config = dict(
    d_mlp=576,
    vocab_size=1940,
    norm_eps=1e-06,
    rope_base=1020.0,
    qk_norm=True,
    init_std_o=0.0,
    optimizer='ademamix',
    lr_head=0.0045,
    warmup_steps=403,
    decay_shape='pow',
    seq_len=512,
)
Each number is 128 + 24 x the weight over its row's rms, rounded and kept within 0 to 255. Layers, rows and columns count from 0. The size above them is the row's rms in percent of the matrix's.

# layer 6 MLP up, 576x192, rms 0.076, rows 0-137, columns 48-95
size [100 102  99  98  98 101  89 100 101  93 108 102 113 102  97 102 106  95  91  98  99 109  93  92 103 104  98  97 105  99  85  96 102 102  98  92  96  92  99  89  96  92  96  95  99 115  97  97 107  95  89  98  96 103 101 113 114  87 100  94  99 101  93  95 102  91 106 102  94  93  95 104  96 103 114 107  94  96  95  93 100 106  94  95  98  86 101  98 105  86 106  98 100 109 109 104  92 101 122  94 104  97 103  90 103 102 104  94  91 120 103  94  97 104  99  97  94 102  95 100  87  98 104  95  98 100 107  88 106  94 100  93  94 104 100 115 103  98]
[[115 107 126 129 126 124 150 106 137 118 155 137 155 140 111 135 119 130 119 123 132 133  91 127 160  95 139 103 107 164 108 131 128 133 119 126 119 156 147 149 143 106 143 115 176 115 148 195]
 [111 147 142 100  99 120 128 127 143 124 132 124  99 124 170  95 135 135 124 154 167 134 150 109 119 112  85 103 149 112 115 117 115 132 150 117 151 167 160 123 151  89 133 121 134 130 150 127]
 [132 166 147 127 152 142 182 139 123 139 105 100 129 115 141 163 133 129 128 147  99 103 131 140  82 144 198 162 145  90 121 102 135 114 135 117 166 159 166 125 135 111 115 136 110 159 120 133]
 [167 135 124 160 105 106 155 144 109 150  95 103 163 113 133  82  95  91 155  85 192 134 137 139  59 160 153 112 140 144 112 121 108 137 116 158 100 122 200 135 155 156 155 136 168 105 164 121]
 [128 170 141 100 140 118 117 147 116 147 113 153 120 134 108 138 124 141 124 117 139  80 179 143 178 151 124 147 153 110 135  73 165 146 158 101 140 108 126 129 105 140 101 145 126 151 133 157]
 [115 156 119 115 142 135 111 139  99 149 131 152 157 111 148  99 104 120 124 113 176 129 133 142 123 120 160 141 140 105 136 125 127 115 150 137 175 106 130 126 138 118 109 132  99 151 132 135]
 [ 89 143  98 122 159 126  93 137 140 140 190 100 148 105 172 139 125 179 154 126 110  81 125  70 133 141 114 100 109 175 115 113 142  99 162 137 136 180 141 140 145 111 111 158 136 159 124 128]
 [141 100 111 123 144 161 109 130 140 137  75 107 141 124 153 147 160 154 115 116 140 111 100  99 140 131 123 106 113 121 110  93 118  97 152 157 186 130 112 123 104 106 120 147 106 104 114  91]
 [147 145 141 124  95 130 133 149 160 117 113 109 100 104 137  99 125 116 143 108 111 154 139 125 123 112 156  83 153 145 142 140 162 123 156 154 144  78  86 133 149 108 161 141 173 127 122 105]
 [ 90 122 132 130 150 121 144 117 157 152 117 119 111 122 111 125 148 136  97 129 107 117 128 111 138 159  80 147 137  89 124 116 139 124 153 111 112 134 118 141 170  67 138 142 166 160 130 120]
 [ 95 165 102  86 117 130 112 131 141 132 105 124 136 100 126 153 115 209 121 115 141 111 135 107 117 125  86  72 109 188 135 133 122 117 164 174 164  90 153  94 176 101 116 164 133 125 148 100]
 [115 156 112 130 141  89 111 185 140 135 105 142 138 109 137 159 117 126 159 104 164  95 105 113 124 126 110 135 133 129 107  93 131 121 118 154 158 107 166 139 118  99 120 161 188 149 108 190]
 [ 98 135 103 132 112 110 142 146 125 112 130 101 135 133 117 125 141 138 118 119 173 133 135 145 127 109 154 119 144  94 146 119 120 124 104 111 127 136 141 123 121 105 182 114 188 122 135 156]
 [152 136 129  88 153 133 151 129 141 126 105 128  99 120 123 192 123 122 127 117 126 153 151 110 131 172 162  93 134 103 129 132 124  69 105 105 125 121  99 115 137 138 142 118 144 125 157 144]
 [ 94 115 173 106 161  98 160 127 116 130 118 120 122  98 126 137 128 163 119  96 153 130 128 141 139 118 110 101 170  81 105  97 105 155 143 120 142 130 151 118 148 101 140 145 174 145 104 115]
 [117 128 127 136 114 126 127 153 126  97 120 134 129 127 149 161 137 151 165 117 128 108 133  67 101 145 172 115 183 151 103 153 116 150 192 123 142 122 118  90 111  53 119 162 175 125  95 113]
 [105 159 123 120  91 109  88 123 142 108 117 116 142  99 185 161 109 147 102  96 115 116 111 131 156 168 178 104 139 107 142  73  78 152 115 128 123 128 137 122 102 109 158 132 125 119  75 162]
 [126 201 130 110 123 141 122 160 121 132 139 116 109  88 103 129 133 146 165 148 158 108 126 102 165 139 124 156 140 118  89 143 146 147 108 127 146 150 108  93 129 118 131 113  93 133 108 105]
 [155 107 114 172 116 128 150  80 130 132 149  81  89 144 147 123 141 106 154 126 138 117 174 115 186 100 133  95 166 137 109 152 109 132 138  92 128 101 115 123 158 112 142 145 130 146 146  83]
 [133 165 132 138 102 118 130  87 135 108 122 126  90 107 122 137 141 106 113 141 118 123 104 111 130 121 188 146  98 104 146  99 153 160 136 141 140 144 112 119 120 113 119 155  69 122 106 135]
 [115 145 118 137 121 168  76  96 134  98 112 106 167 103 157 155 116 155 105 141 157 105 140 133  98 147 119 111 102 151 148 151 142 125 144 118 117 114 114 160 122 121 156 116 157 122 132 139]
 [134 156 106  62 101 181  80 109 168  95 153  75 148  95  80 129 118 120 113  85  76 138 183  98 135 137 122  83 101 108 153 102 120  92 129 115 139  90 163 132 140  93 156 125 150 140 133  85]
 [158 136 148 144 128 156 115 124 165 109 146 118  97  93 100 126 110 156 113 114  72  98 120 115 124 120 149 121 100  73 119  81 159 132 135 147 134 112 123 110 130  75 125 179  89 154  85 148]
 [147  94 122  73  75 106 131  95 158 156 142 123 119 115 152 164 118 159 144 143 107 126 130 122 175 101 130 113 111 126 107 135 101 116 133 133 122 129 122 127 130 112 159 127 136 145 145 130]
 [ 90 145 129  89 105 107 132 113 127  88 149 111 121 119 122 163 109 118 143 136 152 117 168  85 148 113 115 170 133 123 108 103 167 155 120  91 111 159 155 120 134  85 135 137  97 116 106 134]
 [166 124 140 120 122 103 172 142 120 138  97 133 129 155 109 139 114 124 132 105 132  81 132  85 102 152 139 140 114 138  86 152 137 135 118 129 140 129 157 159 107 127  87 190  98 189  75 118]
 [107 126 125 157  92 153 143 183 172 143 120  97 138 104 131 129 131 129 104  97 128 131 176 129 122 143 137 105 134 102 116 117 133  96 150 137 112 126 120 143  93 114 123  94 119 119 127 109]
 [ 96 160 113 128 125 175  77  91 116 122 149 133 158 108 133 112 120 118 117 105 116 115 141 141 181 164 108 121 117 153 146 134 138 100 106 151 129 130 131 129 127 107 128 138 152 145 129 117]
 [131 106 150 188 130 102 126 113 155 152 128 152 138 166 108 150 134 180 121 125  88 104 142 150 122 125 108 122 138 126  97 153 147 139 139 170 131 137 127 103 169 114 106 188 155 117 130 115]
 [160 174 160 129  87 147 114 157 112 132 102 113 167 125 109 180 111 101 146 112 160 165 148 113 136 113 133 119 126 105 153 125 153 121 155  66  97 145  71  94 126 117  81 132 109 130 139  74]
 [105 103 126  85 171 139 109 115 145 146 137 126 153 136 131  98 140 167 138  83 149  91 119 109 121 127 162  68 132 140  98 140 118 145 148 158 140 127 137 163 133 125 142 141 114 108 114  90]
 [171 158 114 122 109 142  59  96 127 170 144 139 167 114 120 126  95 145 130 123 150 156 116  93 128 123 147 110 132 117 133  82 154 130 141 104 114 121 115  92 153 126 149 127 133 160 112 120]
 [101 154 117 131 140 190 149 159 138  90 130  93 130 143 184 148 127 148 111 111 132 107 132 127 132 136 145 129  92 140 125 145 149  94 135 128 136  98 143 142 139 138 147 123 163 116 142  77]
 [138 133 123 122  97 124 148 107 103 131 110 145 118 114 103 132 148 167 152 113 155 115 153 135 155 145 115 123 139 109  84 119 120  86 147 127 152 131 154 146 120 125  93 125 118 150 133 142]
 [ 61 124 142 121 115 121  88 146  85 166 141  82 136 103 131 113 157 129 138 110 165 150 113  63 141 168 150 134 142 103 131 136 168 152  74 144 107 128 128  87 105 125 150 140 110 108 144 101]
 [149 108 121 122 130 123  87 165 154 159 117 163 126 127 111 135  97 142 142 150 133 110 121 131 102 157 123  97 142 144 146 101  94  98 131 142 118  91 129 116 141 147 171 160 157 114 138 139]
 [104 126 137 135  84 138 124 138 197 132 172 139 122 149 131 134 101 111 114 141 116  87 157 129 112 170 155 112 129 119  89 122 155 126 123 109  89 121 118 123 192  90 144 169 145 122 106  99]
 [137 127 148 154 150 170 173 115 142 132 126 104 141 123 138 130 124 120 148 123 152 119 152 154 146 149 139  92 125 146 139 169 119 134  91 124 151 140 150 140 134  85 184 165 139 150 137 120]
 [146 147 149 137  93 173  93  94 157 121 139 130 125  99 161 154 154 114 150 107 120 107 118 110  91 142 136 130 103 116 158 125 112 125 125 151 158 130 150 142 142  83 127 175 177 115  66 133]
 [107 136  87 154 130 143 133 131 149 132 136 151 123 116 147 126 118 160 162  81 148 149 113  98 131 120 115 107 128  92  93 128 145 138 143 139 127 115 149 152 181  96 106 124 164 117 115 167]
 [151 139 133 102  65 142 137 126 113 144 121 139 133 135 138 143 159 104 142 109 172 125 135 115 114 154 134 142 103 109  96 166 106 139 155 103 138  99 143 121 131 123 111 131 147 147 125 136]
 [109 123 174 132 150 126  99 142 124 156 138  73 138 162 128 135 103 133 161 147 147  85 116 108 136 127 116 136  94 114 115 128 133  95 139 110 148 128 106 149 153  70 133 131 132 127  96 153]
 [117 160 119 159 121 130  94 113 155 156  91 122 124 130 148 102  99 137  87 121 110  89 173  90 103 158  89 114 159 148 109 125  98 112 136 118 125 120 152 136 163 140  77 141 183 165 128 151]
 [146 113  92 135 127 132  97 118 154  86 163 137 152 114  92 137 128 104 107 141 142 108 119 128 158 127 144 120  89  67 151 133 187 116 110  89 142 137 156 133 183 103 136 154 106 111 110 106]
 [146 161 150  99 129 148  80 127  99 139  85 111 128 100 159 133 124 175 129  98 140 105 143 129  98 108 122  69 119 173 115  96 107  74 126 128 152  75  90  99 161 116  92 162 142 145 129 114]
 [124 131 128 104 148 122 153 145 115 153  90 123 103  97 137 138 121 105 168 104 172 120 181 152  87 154 143 129 114 133 136 105 128 163 116 153 110  68 138 155 146 135 158 128 154 123 118 148]
 [103 159 125 120 115 169 147 124 131 105 145  85 142 124 142 131 104 138 104  93 114  85 113 102 134 169 110 128 109 111 141 151 119 154 133 149 110 111  96 127 143 123 104 114 106 144 111 154]
 [109 140 106 173  98 122 166 109 157 115 126 112 165 122 121 130 119 143 115 102 112  94 118 100  87 155 122  83 110 172 124 143 128 103 124 132 149 105 130 101 137 130 155 125 127 126 112 164]
 [107 146 138 131 169 145 131 142 115 125 130 121  89 105 165 134 131 130 132 117 141 136 113 130 128 151 156  49 129 118 128 106 126 103 158 161 136 102 170 109 177  95  74 107 125 146 101 116]
 [112 157 102 154 136 133 126 136 141 110 125 119 140 108 173 111 140 126 147 133 128 105 116  73 134 133 147 103 147 101  81 161 102  93  94 125 149 129 128  94 152  80 138 148 140 150  85  95]
 [130 132 176  99 151 142  88 125 120 139 111 177 130 120 127 131 126 143 121 120 152  92  88 124 129 111 141  86 118 166 142 127 139 127  99 112 149  81 119 148 110 129  96 132 113 137 117 119]
 [132 140  89 122 102 141 116 159 108 100 145  98 140  98 114 139 153 149 132 133 130 110 156 131 167 144 160 161 137 117 150 129 125 147 106 106 107 151 142 148 133 123 170 137 124 139 131  83]
 [124 148  95 115 133 162 104 140 152  93 167 154 130 110 125 110 150 123 120  97 136 130 152 103 143 101 119 132  65 125 121  79 108 136 119 102 135 155 131 114 158 133 122 123 159 173 142  96]
 [162 176 143  85  99 167 104 150 152  91 160  75 147  78 134 122  93 134 116 109  81 149 125 132 129 155 141 151 164 168 165 143 152 128 148 105 121 118 127 103 127 117 107 109 135 105 126 150]
 [133 168 133  85 105 133 121 132 148  82  95 116 109 108 122 130 126 131 128 123  74 126 130 109 127 119 164 135 111 143 131  86 103 142  90 135 149 102 142  81 157 117 139 157 158 122 127 131]
 [108 112 167  69 123 111 156 142 125 131 161 115 121 113 103 110 135 132 134 151 115 133 139 144 116 118 122 145 139 135  57 174 134  96 126 140  93  85 138 120 148 116 112 114 171 130  98 115]
 [ 97  98 110 101 112  97 144 160 193 132 127 107 132 103 168 127 118 109  94 102 116 149 131  97 148 148 134  96 148 105 136  83 135 171 134 142 102  88 106 128 158 112 107 120 143 115 120 113]
 [110 117 160 127 102 101 124  84  99 122 134 139 154  96 103 100  83 132  94 134 157  95 133 165 137 159 154  82 106  93 141 121 150 128 114 129 177 135 127 159 134 135 118 157 101 121  92 128]
 [130 142 125 162 115 132 121 148 193 120 109 138  90  97 148 136  91 136 138  90 143 111 135 127 116 138 127 109 105 104 147 113 116 125 153 133 151 139 163  78 142 110 125 165 159 120 117 144]
 [169 154 121 104  83 121 125 124 156 140  84 131 134 113 164 163 143 147 172 110 160 113 147 107 137 128 146 104 100 136 127 115 150 109 133 162 172  95 133  96 109 126 139 133 110 147 119 161]
 [178 137  78 128 121 141 115 148 108 132 118 148 112  92 131 167 118 127 109  78  96 153 132 111 111 102 179 140 112 114 154  88 140 115 111 159 177 152 117 101 150 126  95 124 106 147  87 145]
 [120 151 110 138 121 155 133 135 145 108  81 149 186 124 154 170 113 145 135  66 159 133 110 128 134 140 149  78  99 106 129 140 132 132 122 118 143 110 126 154 132 113 151 133 174 147  94 109]
 [134 103 132  64 107  93 113 124 118 179 144 140 160  66 103 137 116 172 155 151 100  93 127 109 134 103 123 146 118  89  96 107 156 141 124 121 153 110 129 170 126 136 131 151 159  98 125 149]
 [161 102 152 150  88 128 129 140 120 126 157 117 118 132  75 133 112 157 136 138 124 135  97 113 170 152 151 133 128  96 131 145 185 127  98 138 130 143 146 131 160  94 137 121 132 124 114  92]
 [125 111 167 114  95 103 166 110 138 149 147 109 159  89  98 121 127 163  93 121 116 147 127 118 137 156 130 100 138 165  81 147 119 126  95 133 166 110 144 124 172 103 123 168 168 153 113 118]
 [165 115 127 107 133 123 145 137  95 125 157 138 130 112 133 113 124 131 132 116 167 161 149 141 150 125 160 127 101 104 149 126  90 174  96 105 110 131 144 117 131 110 120 148 148 170 154 129]
 [166 139 168 138 156 159 107 118 129 142 121 102 151 123 129 163 110  91 136 151 191  91  93 156 101 141 124 109 102 188 116 148 126 153 157 131 122 118 140  93 116 109  88 127 112 164 103 125]
 [124 158 123 128 156 155 129 143 137 115 118 107 116 122 137 112 127 162 139 143  90  94 127  99 129 123 167 144 110  98 108 129 111  92 139 129 119 149 112  94 140 130  95 141 120 154 104 126]
 [140 110 115 107 105 121 123 129 122 117 122 110 155 113 156 137 110 102 161 129 154  98 114  75 105 151 156  93 150 135 159 109 124 131 111 141 160 136 148 138 170 102 113 160 161 118  95 141]
 [116 180 145  71 104 131 126 118 106 165 123  84 102  95 136 101 111 156 129 117 152 123 143 114 139 133 138  55 127 165 129 117 135 118 185 123 155 111 115  74 137  89  89 147 109 114 130 119]
 [118 118 140 129 138 127  84 105 110 136 147 137 140 143 111 146 112 121 128 180 154 109 149 102 133 157 164  81 122 124 157 159 105  93 124  82 143 137 153 127 131 119 145 164  95 136 124 176]
 [127 101 166 119 113 135 124 117 164 111 114 155 100  98 134 128  80 150 128 125 128 103 119 119 152  95 142 111  70 140 107  92 140 149 108 112 147 161 143 122 126  82 172 116 182 152 120 150]
 [169 118 166 122 184 119 101 100 158 131 134  75 135 129 145 111 130 149 161 110 157  97 131  88 125 163 141 118  98  94 117 109 156 156 160 138 128 143 126 132 141 133  71  96 134 143 130 115]
 [134 114 133 124  93 138 173  96 153 156 159 105 128 119 112 143 131 140 153 152 103  88 184 157  73 134 130 128 108  95 137 117 111 125 119 105 114  97 152 140 117 136 136 126 175 114 116 153]
 [ 91 156 120 124 107 108 123 117 172 123 146 126 168 110 128 171 135 117 115 131 141  78 136 133 114 146 147  87 110 117  97 108 142  89 125 146 139  94 147 139 117 107 146 153 170 164 110 158]
 [158 179 156 147  95  98 140 151 126 128 124 125 115 129 121 126 127 127 180  77 125 126 145 123 101 148 168 141 139 129  85 109 159 116 124  96 156 120 134 141 112 120 115 148  87 130  80 124]
 [133 111 149 130 113 161 134 120  90 105 107 109 153 120 132 112  86 142 134 121 120 116 107 143 145 103 152 115  97 114  97 140  99 135 102 158 124 159 135 115 161  93 162 164 161 138 125 160]
 [105 171  75 110  93 157 135  95 128 101 126 120 112 142 140 161 147 112 181 132 108  95 172 106 150 130 135 118 104 115  93  98 102 132 205  74 127  97 133 143 152  77 137 170 116 126 108 122]
 [102 133 163 107 114 140 114 154 128 151  94 112 143  94  98 130 165 114 133 139 152 111 151 121 115 100 136  75 107 175 100 152 159 105  90 159 147 154 142 139 157 132 120 149 142 139 144 154]
 [108 120 144 105 141 140 109 107 186 171 125 125  98 102  98 108 122 154 153 133 104  93 111 113 126 108  83 108 150 171 127 141 126  93 129  95 128 131 115 133 124 120 106 115 181 147 116 111]
 [151 185 171 153 152 143 130 134 119  86 129 116  96  71 177 150 125 120 136  91 177 132 103 148 136 169 180  96 143 104 143 100 109  89 156 120 123 112  93 126  90  90 141 113 103 120 126 192]
 [130 132 138 107 105 103 144 163 115 124 100 118 121 121 131 121 138 118 185 120 122  80 132 129 104 110 145 142 121 134  83 125 127 128 125 138 148  79 128 105 126 122 140 171 113 174 128 138]
 [139 131 119 122 112 127 137 134 147 125 106 115 108 156 175 170  86 118 164 121  97 110 111 120 111 107 104 154 108  80 110  79 151  95 137 145 168 135 119  90 150 109  99 158 106 152  86 155]
 [132 116 134 143 112 120 139 120 158  99 134  99 159  99 101 125 100 117 173 141 106 167 173 120 157 124 156 138 136  97 109 115 121 130 104  94 111 127 168 131 181  83 141 124 100  89 120 115]
 [107 119 160 157 134 103 143 140 141 142 159 133 122 114 113 137 105 128 120 109  96 152 116 125 130  84 152 142  93 112 138 112 141 104 101  78 126 123 127 151 129  76 178 134 163 142  69 191]
 [133 138  91 170 138 116 113  99 118 165 109 139 143 144 114 134 111 116  89 124 135 114 141 113 121 107 152 137 137  96 133 122 191 127 112  75 149 134 181  83 120 110  85 134 134 101  91 121]
 [143 118  94 134 196 122 123  96 111 159  98 119 129 139 100 122 137 121 167 100 167 123 129  75 111 123 139 146 124  88 147  84 119 163 132 110 114 132 122  65 178  69 115 135 118 123 115 112]
 [106 127 114 130 111 133 120 120 139 100 131 130 131 134 113 139 116 119 107 159 142 103 104 104 135 148 166 141 125 121 111 115 147 123 136 154 121 131  84 139 152  71  91 184 117 126  83  90]
 [133 151 108 125 116 135 136 163 113  72  94 161 113 122 102 134 184 130 158 130 133 129 161  87 131 158 156  85 122 130 111 114  86 136 186 125 130 105 144  89 111  99  99 147 103  90 139 138]
 [127 105 131 102 149 161  81 107 151 156 128 172 133 134 147 125 145 167 106 102 121  57 111 132 154 129 137  86 102 146 126 103 106 151 128 161 156 106 105 106 146 123 121 159 139 127 129 113]
 [145 173 154 158 101 121 136 136 139 107 130 117 115 125 119 170 107 141 139 125 125 119 139 123 141 150 196 158 118 149 139 116 149  87 140  90 102 105 133 126 147  98 134 114 130 145 115 136]
 [128 150 123 123 105 162 123 170 191 114 107 102  83  95 159 120 123 168 109 107 117 140 129 156 108 137 174 125 104 134 156 130 122 136 136  96 158 137 115  97 113 132 106 113 110 127 123 137]
 [111 141 141 147 138 120  49 119 117  71 135  94 106  97  99 134 126 113 129 130 105 163  93 127 134 132 147 115 129 123 137  98 128 170 153 104  93  99 126  95 150 128 139 111 154 124 129 152]
 [163 160 110 108 127 160  67 120 143 101 130 100 155 121 142 122 128 125 115  97 154 111 125 149 119 133 129 124  84 111 101 109 149  82 183  83 164 101 137 126 117 129 131 136 104 166 163 145]
 [ 97 161 110 155 118 125  96  96 122 146  88 105 113 120 132 146 101 171 154 152 108 131 140  94 164 161 111 139 159 118  70 137 148  65 124 117 158 110 126 137 110 108  65 141 149 119 133 171]
 [115 163 135  89 132 206  88 116 141 108 140  57 126 104 163 117 139 113 121 103 128 155 124 127  93 161 158 106 142 142 134  93 130 114 162 117 132 102 141 112 112 118 123 128 121 127 146 138]
 [141 150 133 131  77 110 150  78 145 137  95 129 105 159 150 128  50  95 138 119 146 129 125 175 100 139 147  93 136 162 121  79 134 111 134 130 116  92 142 134 153  81 161 122 145 135  87 171]
 [115 133 134 101 105 109 127 136 135 144 120 152 123 157  73 115 116 104 149 136 143 145 133 109 101 112 162 119 158 117 138 121 163 112 106 120 152 123 135 101 105 134 160 159 132 123  94  98]
 [103  97 131 101 150 124 119  69 138 122 155 125 149 118 145 109 131 137  82  92 136 100 123 125 133 157 141 163 133 135 111 128 153 104 101 101 146 127 135  99 145 125 131 148 139 152  88 108]
 [128 116 102  89 139 145  97  83 158 123 105 119 135  99 133  99 153 131 123 160 146  96 121  84 112 153 141 143 134 106 111 158 138  97 189 125 145 127 162 140 112 134 113 169 103 144 117 140]
 [ 84 150 124 143 115  98 144  98  85 111 145 143 149 120  88 127 116 131 125 119 150 117 121  99 130 136 125 107 109 118  95 127 115 120 126 132 168 164 105 168 143 116 105 149 171 144 136 127]
 [159 150 123 126  49 136 135  91 152  97 100  96 106 108 154 140 137  98 190 135 123 134 103 130 148 101 148 127  95 110  95 100 142 109 152 119 134  94 129 114 125  98 127 106 139  89 147 144]
 [108 144 114  94 172 153 110 170 118 117 130 111 135 117 134 128 156 150 122 151 127 132 144 125 137 132 119 135  97 105 108 157  96 126 115 153 147 113  84 171 135 131 126 152  98 181 140 103]
 [105  99 116 138 131 114 108  94 159 137 131 136 139 150 125 145 129 182 116 140 139 134 145 109 158 158 115 168 147 149 136 101 141 121 111 146 141 126 104 132 111 123 154 149 114 142 107 132]
 [114 142 149 118 125  96 180 102 164 121 114 123 148 123 163 144 137 119 176 114 111  84  72 118 118 152 121 111  93 130  58 100 168 111  97 146 162 103 117 121 143 141 147 126 163 122 145 183]
 [124 133 110 118 128 130  88 108 118  71  98 141 126 131 122  92  94  62 127  99 153  93 137 115 138 120 150  80  91 154 131  76 114 121 167 120 165 109 117 110 120 129 107 118 136 149 141 157]
 [ 86 137 112 138 134 122 122 155  86  93 128 113  92  75 121 114 114 132 121 146 108 161 116 130 172 153  88 123 176 119 103 115 100 145 113 163 152  75 117 114 128 132 134 153 152 135 118 136]
 [144 123 157 113 197 148 104 115  98  90  97 140 143  77 128 108 128 144 150 101 157 105 119 129 116 151 128  85  82 146 111 150 113 110 135 110 170 132 113 127 179 132  93 121 155 124 130 128]
 [144 132 113 140 116 161  79 137 122  95 143  77 142 139 147 159 102 126 148 113 183 160 133 125 128 112 145 154 130 147 112 168 106 131 111 141 122 122  94 118 145 113 127 109 118 134 121 175]
 [102 162  92 134  87 158 102 111 134 147 151 107 145 107 149 110 128 149 103 110 130  70 165  74 102 154 105 101  86 113 136 130 130 106 146 146 126  92 154 109 141 127 150 133 123 117  88 120]
 [121 119 158 137 164 173  84 146 138 107 115  96 147 135 150 168 122 123 141 165 111  90 140  91 111 143 127 165 115 123 118 128 148  99 136 135 117 122  96 105  81  76 151 144 145 164  85 124]
 [124 163 144  44  86 126 110 132 137 125 122 136 128 122 101 127  90 125 165 125 144 123 132 120 135 150 158 108 108 157 145 111 165  89 158 121 162 138  85  94 146 123  80 120 115 137 103 133]
 [141 172 145  87 116 131 153 135 132  96 140 119 130 123 155 102 142 134 116 129 115 158 110  95 132 136 126  44 131 116 165  71 145 126 149 154 111 158 133 120 142 103 103 131 135 140 127 134]
 [141 125 123 114 143 176  94  98 125 135 136 124 115 111 130 120 162 152 102  98 114 119 150 105 130 142 156  70 130 172 127  77 109 102 148  98 146 106 131 123 146 127 147 130 141 111 110 168]
 [106 173 126  94 155 120 114 122 148 146  64 107 132  89 102 125 101 104 167  52 139 108 101 134 173 165 138 111 116 126 135  70 129 103 111 127 169 117 172 128 116 102  99 107 159 129 116 140]
 [129 115 117 124 148 113 100 130 154 150 143 111 137 143 154 166 127 148 121 137 146  93 121  97 158 149 138  73 125 175 109 117 157  95 169 129 151 122 122 104 166 100  99 156 125 161 116 111]
 [128 107 154 110 148 140  95 101 106 119  86 124 131  89 133 115 134 153 107 144 130  92 150  97 150 152 132 128  88 146 145  91 100 106 159 110 140 124 130 114 113  98 116 154 132 144 109 151]
 [134 162 133  76 132 148 132 144 105 132 105  91 136 111  93 140 137 154 167 188 154 110 119 121  90 138 164 124  70 129 138 110 136  99 129 141 133 162 130  67 160 126 123 132 103 103 110  97]
 [113 125 125 147 103 142 111 140 154 108 119 172 158 126 160 144  87 108 134 110 113 109 118 173 112 138 154  88 122 127 159 107 141  62 143 126 151 107 127 156 135 106 142 141 130 143 116 136]
 [171 138 175 150 161 141  92 133 101  89 138 112 129 100  95 107 125  95 148  83 105 112  90 125 154 111 155 124 128 161 141 130 127 143 115  89 124  83  95 122 150 101 109  98 171 160  98 132]
 [138 163 128 122 153 142 109 101 132 131 125  79 110  76 140 112 159 132 145 120 145 149 150  99 126 156 138 145 103 127 105 120 148 129 168 156 111 106 116 123  98 113 131 190 125 113  98 128]
 [113 185 134 125 129 147 123 117 110  89  94 127 114 138 159 180 117 133 125  86 160  82 125 115 155 136 120 121 122 133 143 138 119  86 152 116 139 134 122 176 131 127 132 137 136 189 104 141]
 [133 138 113 123 150 151 136  92 110 138 144 110 107 107 104 150 141 149 147 146 121 103 145 130 178 144 171 135  81 134 119 121 116 146 131 118 133 134 137  83 184 125 133 132 146  98 102  93]
 [109 140  88 141 125 131 125 140 114 100 113 118 122 113 131 112 162 125  92  92 156 164 138 143  90 145 152 134 122 112 125  92 134 101 117 105 109 133 113 110 146  53 131 150 174 127 130 148]
 [ 82 137 126 165 109 142 111 143 132 103 101 145 151  88 151 132 113 113 128 110 143 123 153 137  98 183 171  92 100 116 114 111 135 109 167 110 126 134 147 159 129 116 141 157  86  85  85 148]
 [ 85 117  97 105 114 142 129 169 124 133  99  79 119  93 174 114 124 119 145 117 145  94 128 131 118 178 109 113 147 140 119 110  76  87 152 147 158  85  96  97 153 137 107 158  97 119 141 156]
 [130 146 129 133  94 161 130 142 152  80 141 126 122 116 115 153 100  98 128 100 100 179 163 111 138 124 133 105 161 169 122 143 139 101 144 103 123 131  85 113 190  96 147 119 119 151 103 139]
 [149 173 146 146  83 142 176 143  82 133 113 116  99 134 158 110 107 131 126  90 146 119 127 144  94 158 166 125 119 118 152 138  91 112 123 155  94 138 178 140 100 139 175 184 128 129  98 119]
 [134 114 148 107 119 130 129 113 126 146 150 103 103  86  90 120 130 172 159 142 119 137 155 145 122 144 141  59 140 138  66 120 128 112 129 135 146 174 122  93 101 133 155 144 112 152 139 141]
 [ 98 137 127 125  92 111 107 120 116 147 100 132 148 141 111 129 113 155 154 103 141 130 115 137 147 191  99 100 121 141 139  91 138  92 129 142 143 134 129 131 120 146 142 120 169  89 104 118]
 [117 165  98  98 119 154 147  71 141 141 120  74 123 134 187 144 121 140 137 130  98 129 162 121 122 155 119 159 144 131 148 149 143 148 105 110 112 135 170 125 118 104 108 125 113 113 123 126]
 [107 130 138 135 106 116 111 173 108 148 152 171 125  83  95 146 110 185  99 120 170 150 126 177 129 124 152 126 116 148 114 154 141 127 113 148  98 131 180 143 100 116 115 153 119 159 132 105]
 [142 129 136 122  98 182 112 117 145 129 123 119 167 103 109 158 101 111 139 101 110  81 125 108 144 117 141  93  89 116 122 119 131 105  83 130 124  99 154 147 103 131 119 120 128 138  76 158]
 [129 127 115 121 162 149 151 125  99 129  88 101 101 116 100 130 148 163 151 110 156 108 170 152  87 157 118 126 113 127 106  96 182 139 135 110 111 145 137 148 132 141  99 146 106 168 161 128]
 [148 123  86 142 125  69 126 144 155 132  98 121 155 121 143  93  94 126 163 132 138 124 114 138 123 165 153 143 105 108 144 110  94 118 166 133 149 130 107 112 134 114 135 141 129 119 114 166]
 [145 118 124 142 112  94 135 132 162 131 135 142 143 157 107 129 110 191 141 118 115 125 137 140 152 120 126 153 122  89 102 131 140 155 157 127 164 144 155  99 106 122 115 143 145 182 114  88]
 [ 82 133 184 126 139 151 122 126 129  86 153 108 138 126 120  90 134 161 122 146 159 134 145  98 138 139 176 112  99  89 140 194 142 133 102 149 148 129 123  98 128 121 114 152  98 132 102  96]
 [ 92 170 112 130 123 107 136 111 112 111 151  94 128 111 143 104 118 156 114 104 117 133 145  75 105  99 133 145 103 137 171 127 140 108 123 113 111 125 117  92 144  72 124 135 120 123 132 118]]